config = dict(
    num_hidden_layers=12,
    num_key_value_heads=1,
    positions='rope',
    schedule='wsd',
    final_lr_fraction=0.0,
)
Each number is 128 + 24 x the weight over its row's rms, rounded and kept within 0 to 255. Layers, rows and columns count from 0. The size above them is the row's rms in percent of the matrix's.

# layer 8 attention output, 96x64, rms 0.0722, rows 43-95, columns 0-63
size [ 97 103  91 104  90  85  92 104  93 112  89  93  93 117 112  93  95  98  91  99  95 100  91 105 100 108 107 110 105 102 102  87 129  96  95  88 107 102  98  94  85 103  91  85  91 113 111  89 123  99 107  92  97]
[[120 154 117 127 123 108 121 130  89 144 130 162  92 135 136 116 131 122 127 121 129 136 126  94 103 139 102 137 123 156 124 147 157 112 146  99 126 103 109 137 179 119 167 123 109 120 115 146 184 182 133 182 138  95  77  90 121 153 127 104 122  74 127 134]
 [127 138 145 158  82 100 125 109 157 120 139 119 142 110 114 131 160 130  82 128 155 131 138 116 100 150 137 131 164 113 106 117 113 137 102  93 131  89 125 150 158 170 162  92  99 107 135  92 146 113 149  81 125 103 100 128 153 121 155 103  73 105 104 123]
 [123  86 143 178  92 139  97 134 175 119 148 117 130 113  96 115 114 164 104 150 147 139 151 110 141 142 122 124 130 154 129 154 117 147 145 155 101 124  96 133 112 197 163 125 129 134 134 114  95 108 153 100 129 141 134 138 118 146  97 122 106 125 101  61]
 [129  99 143 149 140 103 138 126 126 130 127 106 125 120 119 157 153 135 128 150 150 121 132  74 160 102 120 171  92 128 132 142 179 130  98 139 122 199 158 120 101 103 105 159  92  88 131 169 131 159 121 122  95 139 147  94 123 142 133  87 126 117 147 116]
 [106 158 122 121  91 120 133 142 121 145  88 144  99 163 145 175 113 113  97 137 107 142 126 113 136 127 123 162 184  99 117 161 141 122 121 153 158 148 114 117 124 131 152 147  97 172 138 140 101 110 148 155 171 107 124 140 111 136 147 142  87 173  82 151]
 [138 135 148 100 112  95 179 140 109 111 122 139 144 134 111 125  91 109 101 119 143 113 122  78 119 136 123 114 105 169 157 155 147 155 127 129 103 110  97 111 179 184 133 125  98 119 136 133 129 149 104 128 158 122 105  84  64 138 140 151 122 153 121 111]
 [144 148 136 101 118 130 155 131 154 147 103 113 112  88 130 112 140 146 111 146 117 111 134 179 138 125 159 126 114 171 147 151  96 130 129 119 165 154  98 113 153 114 154 132  92 145 144 187 180  89 114 106 153 112 119 147 155 147 137 181 111 138 105 145]
 [132 110 101 143 112 121 162 135 144 119 135 117 159 151 108 114 128 122 144 167  88 168  92 147 114  87 127 135 101 123 126 149 147 125 137 131 113 136 105 113 126 123 146 163 147  93 127 144 131 123 142 152  83 100 134  85 132 127  72  86 136 193 148  87]
 [124  70 122 134 165  71 148 136 141 135 113 122 147 124 139 149 138 139 133 117  99 143 147 129 103 139 150 138 135 122 117 175 108 182 129  87 120 120 168 117 159 100 122  98 113 137 149 131 139 192 107 101 142 129 171 101 120 137 159 163 125 114 144 127]
 [108 150 139 120 125 114 134 147 117 177 130 152 107 146 169 113  91 138 101 176 116 108 112  97 131 126 169 134 131  95 147 126 128 165 126 125 176 145 109 136 112 113  80 112 134 101 110  61 144 115 127 109  98 125 173 130 107 142 117 113 107 134 162 156]
 [116 110 140 174 102 125 110 132  97 146 165 140 116 136  91 107 176 125 114 180 123 170 101 149 118 152 137 135 133 127 152 146 154 126 108  97 145 108 100 134 121 128 117 146 170 120  91 124 165 130  79 120 108 120 154 102 145 110 184 108 143 101 118 115]
 [127 124 111 139 166  79 142  86 112 121 166 156 134 103 160 120 115 135 111 161 121 115 118 169 121 131 174 158 129  74 109 127 144 113 113 143 139 142 126 151 124  81  94 101 139 137 111 146 146 112 140 108 145 124 110 135 118 102  94 111  73 164 155 152]
 [137 110  89 152 110 148 108 147 124 136 156  85 146 154 127  83 132 122 117 129 112 150 144 128  91 169 108 162 152 123 142 108 131 114  98 176  99 124 130 143 169 130 150 151 140 152  83 119 150 103  84 152 125 134 130 123 114 157  83 132 184 131 132 141]
 [114 137 128 130 120 136 141  98 130 107 139 138  88 104 130  95 109 139 147 121  80  97 121 151 138 168 144  94 145 147 137 117 128  81 102 122 142 113  94 109 152 138 131 123 144 170 144 184 158  78 132 136  87  95 138 160  77 134 109 142 104 145 119 114]
 [137 126 126 127 117 102 128 150 149 145  98 150 135 110  99 132 121  71 124 121 145 177  95 134 142 143 120 121 109 127 138  93 119 127 143 175 137 118 158 106 116 167  82 141 160  87 151 131 143 154 106 126 163 131 119 159  80 131 134 100 102 105 186 146]
 [ 79 150 143 117 129  81 124 100 105 151 137  97 170 127 123 138 139  94 115 142 163 152 142 137  86 136 119 136 128 107 171 144 102 127 143 117 144 128 137 113 141 138 116 131 104 147  72 133 108 142 103 152 177 122 144 115 123 116  98 164 172 133 118  72]
 [115 173 158 115 136 120 135  89 123 113 146 119 116 104 116 137 109  96 127 138  92 106 110 105 129 130 120 121 133 124 145 115 118 135 138 148 134 152 155 107  91 121  82 145 126 181 120 123 122 155 150 101 101 130 164  76 129  91  83  95 180 119 133  78]
 [135 122 146 119 159 108 151 120 109 110 106 113 112 112 141 165 145 100 118 103 139 124 152  96 140 138 123 109 142 157 135 123 163 117 162 102 133 103  99 137 171 132  67 156 111  93 121 144 108 168 100 113  90 135 153 133  92  91 109  82 113 139  96  99]
 [140 142 122 146 148 107  96 117 122 168  92 129 130  97 108 142 106 114 148 126 157 137 101 104 140 119  97 141 143 168 131 136 136 112 143 112  93 128 170 122 113 176 130 143 111 111 139 147 151 131 187 180 114 124  55 157 127 165 118 123 154 139 133 140]
 [189 178 141 115 103 141 134 105 131 140 141 103 122 143 116  78 108 130 115 119 139 138 104 160 113 173 125 123 121 136 115 148 112 114 140 156 155 112 167  90 167  91 139 128 115 184 124 146 113 103 130 139  99 130 149  78 164 133 113 122 131 142 148 102]
 [141  97 184 122 102 169 122 103 152 109 121 173 155 138  71 152 115 135 128 123 178 104 141 111 135 152 143 129 118 123 139 136 124 156 149 124 105 124 141 126 114 141  85  92 149 187  95  99 111 155 161 139 115 122 126 158 136 120 158 143 134  99 138 120]
 [147 116 142 143 156  88 132 136 142 105 141 134 128 175 147  95 152 133 153 139 106 168 145 120 166 121 105 127 102 124 116 148 107 117 141 199 133 142 160 144 135 112 157 131 136 123 150 118 102 162  66 101 156 142 126 103 137 102 111  99 159 147  97 150]
 [ 99 123  92 139 144 121 124 111 130 181 148 150 144 169  82 164 122 144 120 107 123 126 114 160 119 154 142 124 103 111 105 136 131 195 176 155 116 142 121 111 113  81 124 146 131  96 124 132 111 131 152 142 152 130 143 172 108 150 164 134  93 140 118 153]
 [148 132 131 106 110  98 174 124 135 161 133  97 162  87 130 128 142 171 108 134 133 124 148 158 157  89 121 135 110 122 179 120 134 146 170 132 162 140 156 174 143 121 147  90 146 134  99 154  95 119 183 111 119 167 121 137 159 116 109 120 128 130 111 123]
 [158 118 110 177 150 121 163 164 115 152 123 120 112 148 103 148 113 104 146 141 129 137 157 120 120 126 143 178 138 181 135 109 119 117 141 132 120 149 102 142 154 182 143 163 136 112  94 109 146  87 103 113 141 142 123 115 142  86 154 100 134  70 120 116]
 [124 123 119 186 114 104 165  96  99 112 112 128 139 151 116 124 123 111 153 135 126 132 116 132 104 149 139  73 117  82 145 109 149 120 121 134 173 168 105 128 119 127 109 125  75 106 124 104 143 140 120 150 130 147  94 129 168 165 101 162 105 162 170 136]
 [100 136 109 115 110 154 137 145 124 110 133 140 112 136 106 137  80 161 134 158 138  76  74 134 102 115 124 181 142 151 123  90 107 105  70  80 116 145 124 146 140 120 135  86 130 103 132 142 127 148 129 147 124 132 123 109 141 148 145 146 124  90 124 180]
 [123 111  94  89 130 137 143 147 104 123 126 156 144 170 180 132 125  98 146 119 114 119 129 111 159 132 132 158 140 118 137 139 126 125 148 118 160 105  57 111 161  82 151  84 142  91 110 137 108 136 115 119 155 121 176 140 159 104 146 151 150 106 106 118]
 [155  90 154 145 151 151 116 135 115 136  68 103 110  96 132  89 155 122 105 121 154 118 156  85 137  90  97 144 175 136 146  96 169 156 134 144 145 131  98 124  93 127 133  90 103 158 147 152 122 145 135  98 125 163 141 141 116 152 141 122 125 116 149 103]
 [132 164 125 155 127 131 130 125 104 111 115  97 134 115  92 103  61 145 143 147  97 109 143  91 119 107 146 113 137 209 127 101 131 117 101 129 157 158 115 161 125  99 119  94 118 123 141 117 156 119 159 159 121 112 155  96 130 117 122 110 138  88 138 147]
 [124  94 120 170 166 161 118 135 146 108 105 150 142 109 166 120  97 108 121 124 134 124 167 169 130 144 174 154 154 143 109 122  75 142 134 130 166 117 116 170 131 141 153 126 152  99 173 148 162 140 111 110 110 119 127 100 113 139 125 106 138 122 183 135]
 [ 90 147 139 107 119 111 133  89 158 115 108 142 124 130  95 136 166 135  95 146 164 134 138 100 162 193 123  76 135 129 116 121 126 119  70 121 136 114 104 171 110 129  95 137 137 104 113 154 113 126  95 123 134 124 141 112 125 151 118 161 142 130 184 117]
 [130 154 100 182 115 135 138 109 108 146 132 118 128 162 166 115 138 130 145 102 159 101 123 133 120 153 119 154 116  86 129 111 103 135 137 149 121 142 199 145  82 188 114  95 115 118 112  98 122 159  88 103 145 123 111 128 130 161 120 127 125 137 153  98]
 [106 145 147 156 125 131 132 128 133 126 171 124 135 114 112 119 151 106  94 126 132 129 140 100 150  72  67  88  85 128 141 181 132 114 126 141 149 130 127  79 121 137 113 108 125 137  95 114  70 115 122 146 123 116 156 137 168 131 158 137 155 169 122 148]
 [172 105 158 112 103 169 109 139 123 102  85  95 120 139 126 140 140 117 131 186 118 113 103 116  90 138 135 106  96 148 134  98 130 158 137 117 177 102 156  98 125 115 127 165 136 112 133 138 158 135 115 140 122 150 114 143 103  64 126 154 169 115 119 127]
 [149 135  99 106 120 160 148 117 141 166 103 150 167 155 136 100 180 154 107 126 127 107 153 157 141 115 111 118 133 135 144 131 135 117 119 162 119 127 135 156  93 113 145 121 115 164  72 161 169 142 129 122 102 123 138  89 170 140 176 116 162 146  96 133]
 [ 65 151 104 144 132 115 114 112 113 114 101 149 100 125 146 115  97 143 131 134  97 177 125 119 112 104  82 110 145 117 114  93 182 122 157 127 114 148 126 107 120 123 119 106 135 123 138 121 106 136 108 159  80 152 104 115  74 114 146 160 119 125  86 155]
 [117 137 116 106 163 121 152 152  93 140  80 153 167 164 131 126  86 129  93 141 136 151 128 122 130  94 127  84 149  67  92 150 141 123 111 119 109 122 113 113 155 103 128 125 121  68 116 158 125 118 103 124 139 133 110 124 119 128 144 159 118 104 131 183]
 [136 148  87 152 115 130  90 148  93 141 137 131 139 149  97 162 126 145  84 147 163 132 146  99 120 149 144 154 126 106 118 161 122 159 132 135 103 150 168 144 146  92 121 135 140  92 141 165 128  71 170 155 148 134  91 163 145 140 108 122 166 124 114 124]
 [125 154 122 118  85 117 125 141  97 119  90 105 136 113 102  98 185 141 129 132 117 153 167 131 136 106 145 163 112 123 143 136 150  97 100 146  78 139 108 141 155 118 134 150  78 119 130 135 109  96 127  87 141 136 124  89  95 106 169 155  91 115 152 138]
 [115 142 131 155 142 124 101 149 133 102 127 135 125  72 122 106 145 123 125  92 153 122 123 124 150 177 139 134  90 159 113 162  99  90 152 129 114 121 156 137 136 128 126 122 133 129 113 143  94  65 112  97  81 167 161 149 169 126 102  86 133 121 138 144]
 [132 152 117 117 142 144 107 177 116 144 156 110 123 145 108 139 101 135 154 127 158 101 121 110  91 131  78 127 100 131 162 121 169 120 134 104 102 106 115 144 129 168 135 165 134 111 140  86 137 172 164 115 130  89 100 133 142  86 162 107 108 150 152 163]
 [114 133 172 152 131 135 122 103  93 161 149 165 105 100 144 137  99  99 179 131 133 163 158  99 130 134 175 150 136 143 123 139 153 121 120 139 120 161  96 137  88 136 145 116 138  81 146 115 169 125 180 149  90 130 124 141 111 128 143 140 111 132 153 162]
 [142 135 139 137  91 177 120 164 147  82  75  89  97 178 130 142 133 101  96 149 147  94 114 147 135 114 119 128 162 108 146 120 128 124 114  93 136 120 122 134 148 137  86 146 121 145 122 112 176  92 137 165 122 137 107 146 146 139 149  88 104 148 137 125]
 [139 143 112 147 136 133 131 126 123 173 131 103 114  77 126 157 149 116 141 105 156 126 145 172 124 131 103 143 159 126 138 156 137 152 113  85 116 139 114 133 164 120 157 150  97 143 115 177 166 142 151 127  80  73 159 155 164 139 112  91 139 112 124 140]
 [104  92 148 152 136 105 142  88 106 146 136 157 103 119 119 133 127 112 116 160 121 155 101 130 123 147  96 134 123 127 113 152 123 135 128 123  67 142  92 135 105 118 120  86 109 123 153 136 118 162 131 102 148 156  69 106 175 156 154  74 109 160 133 121]
 [148 133 109  99 169 180 139 118 125 132 147 159 149 141 138 134 144 140 123 135 163 156 138 122 165 112  74 125  86 126 137 100 130 106 120 148 126 163 146 147 119 161 127 106 146 155 157 125  80 139 110 121 131 152  92 149 195 149 136 157 165 136 131 130]
 [129 139 130 181 141 150 108 134 149 162 114 128 112  96  78 121 100 111 150 158 141 134 129 132 155 150 121 165  76 171 144 154 113 116 130 144 110 122 183  85 109 124 113 134 144 169 126 142 123 148 152 120 137 170 136 143 149 124  96 144 108 114 151  87]
 [127 117  64 174 119 121 162 101 161 148 100 123 120 125 148 109 135  89 117 102 146 139 113 120 129 126 140  75 144 137 108 150 157 124 115 166 118 137 153 116 186  89 115 122 131 137 163 143 134 130 124  92 134 152 136 152 127 170 107 129  99 106 170 132]
 [136 126 128 122 144 155 133 136 149 156 132 132 167 111 137 116 118  96 119 138 110 194 132 149 142 170 127 138 130  94  95 111 124 167 135 163 151  92  83 161 127 127 142 174  85 142 106 162 138 116  96 124 177  92 155 142 124 149 126 151 140 136 153 121]
 [126 139 170 147  91 114 152 173 146 107 117 125 113 133 119 151  90 113 160 127 126 133 133 146 139 126 141  97 111 113 120 138 149 119 155 105  80  78  93 131 141 135 166 167 131  99 104 161  91 107 142 102 153 119 155 136 103 107  91 152 136 105 108 173]
 [107 127 154 139 153 147 142 124 141 128 110 155 184 129 129 119 106 151 129 145 120  96 105 113 164 129 155 123 112  85 101 112 158  92  89 182 133 111 118 130  90 124 141 163 127 122 104 121 109 126 142 151 108 103 115 158  93 120  85 174 110  92 149 156]
 [125 144 105 102 130 138 155 121 115 173 142 111 145 118  99 122  95 114 132 109 148 151 143  91 109 142 135 108 139 101 136 166 141 146  83 164 127 181 151 114 137 114 136  89 127 122 169 124 119 159 136 170 175 100 163 114 107 121 111  88 101 116 104 159]]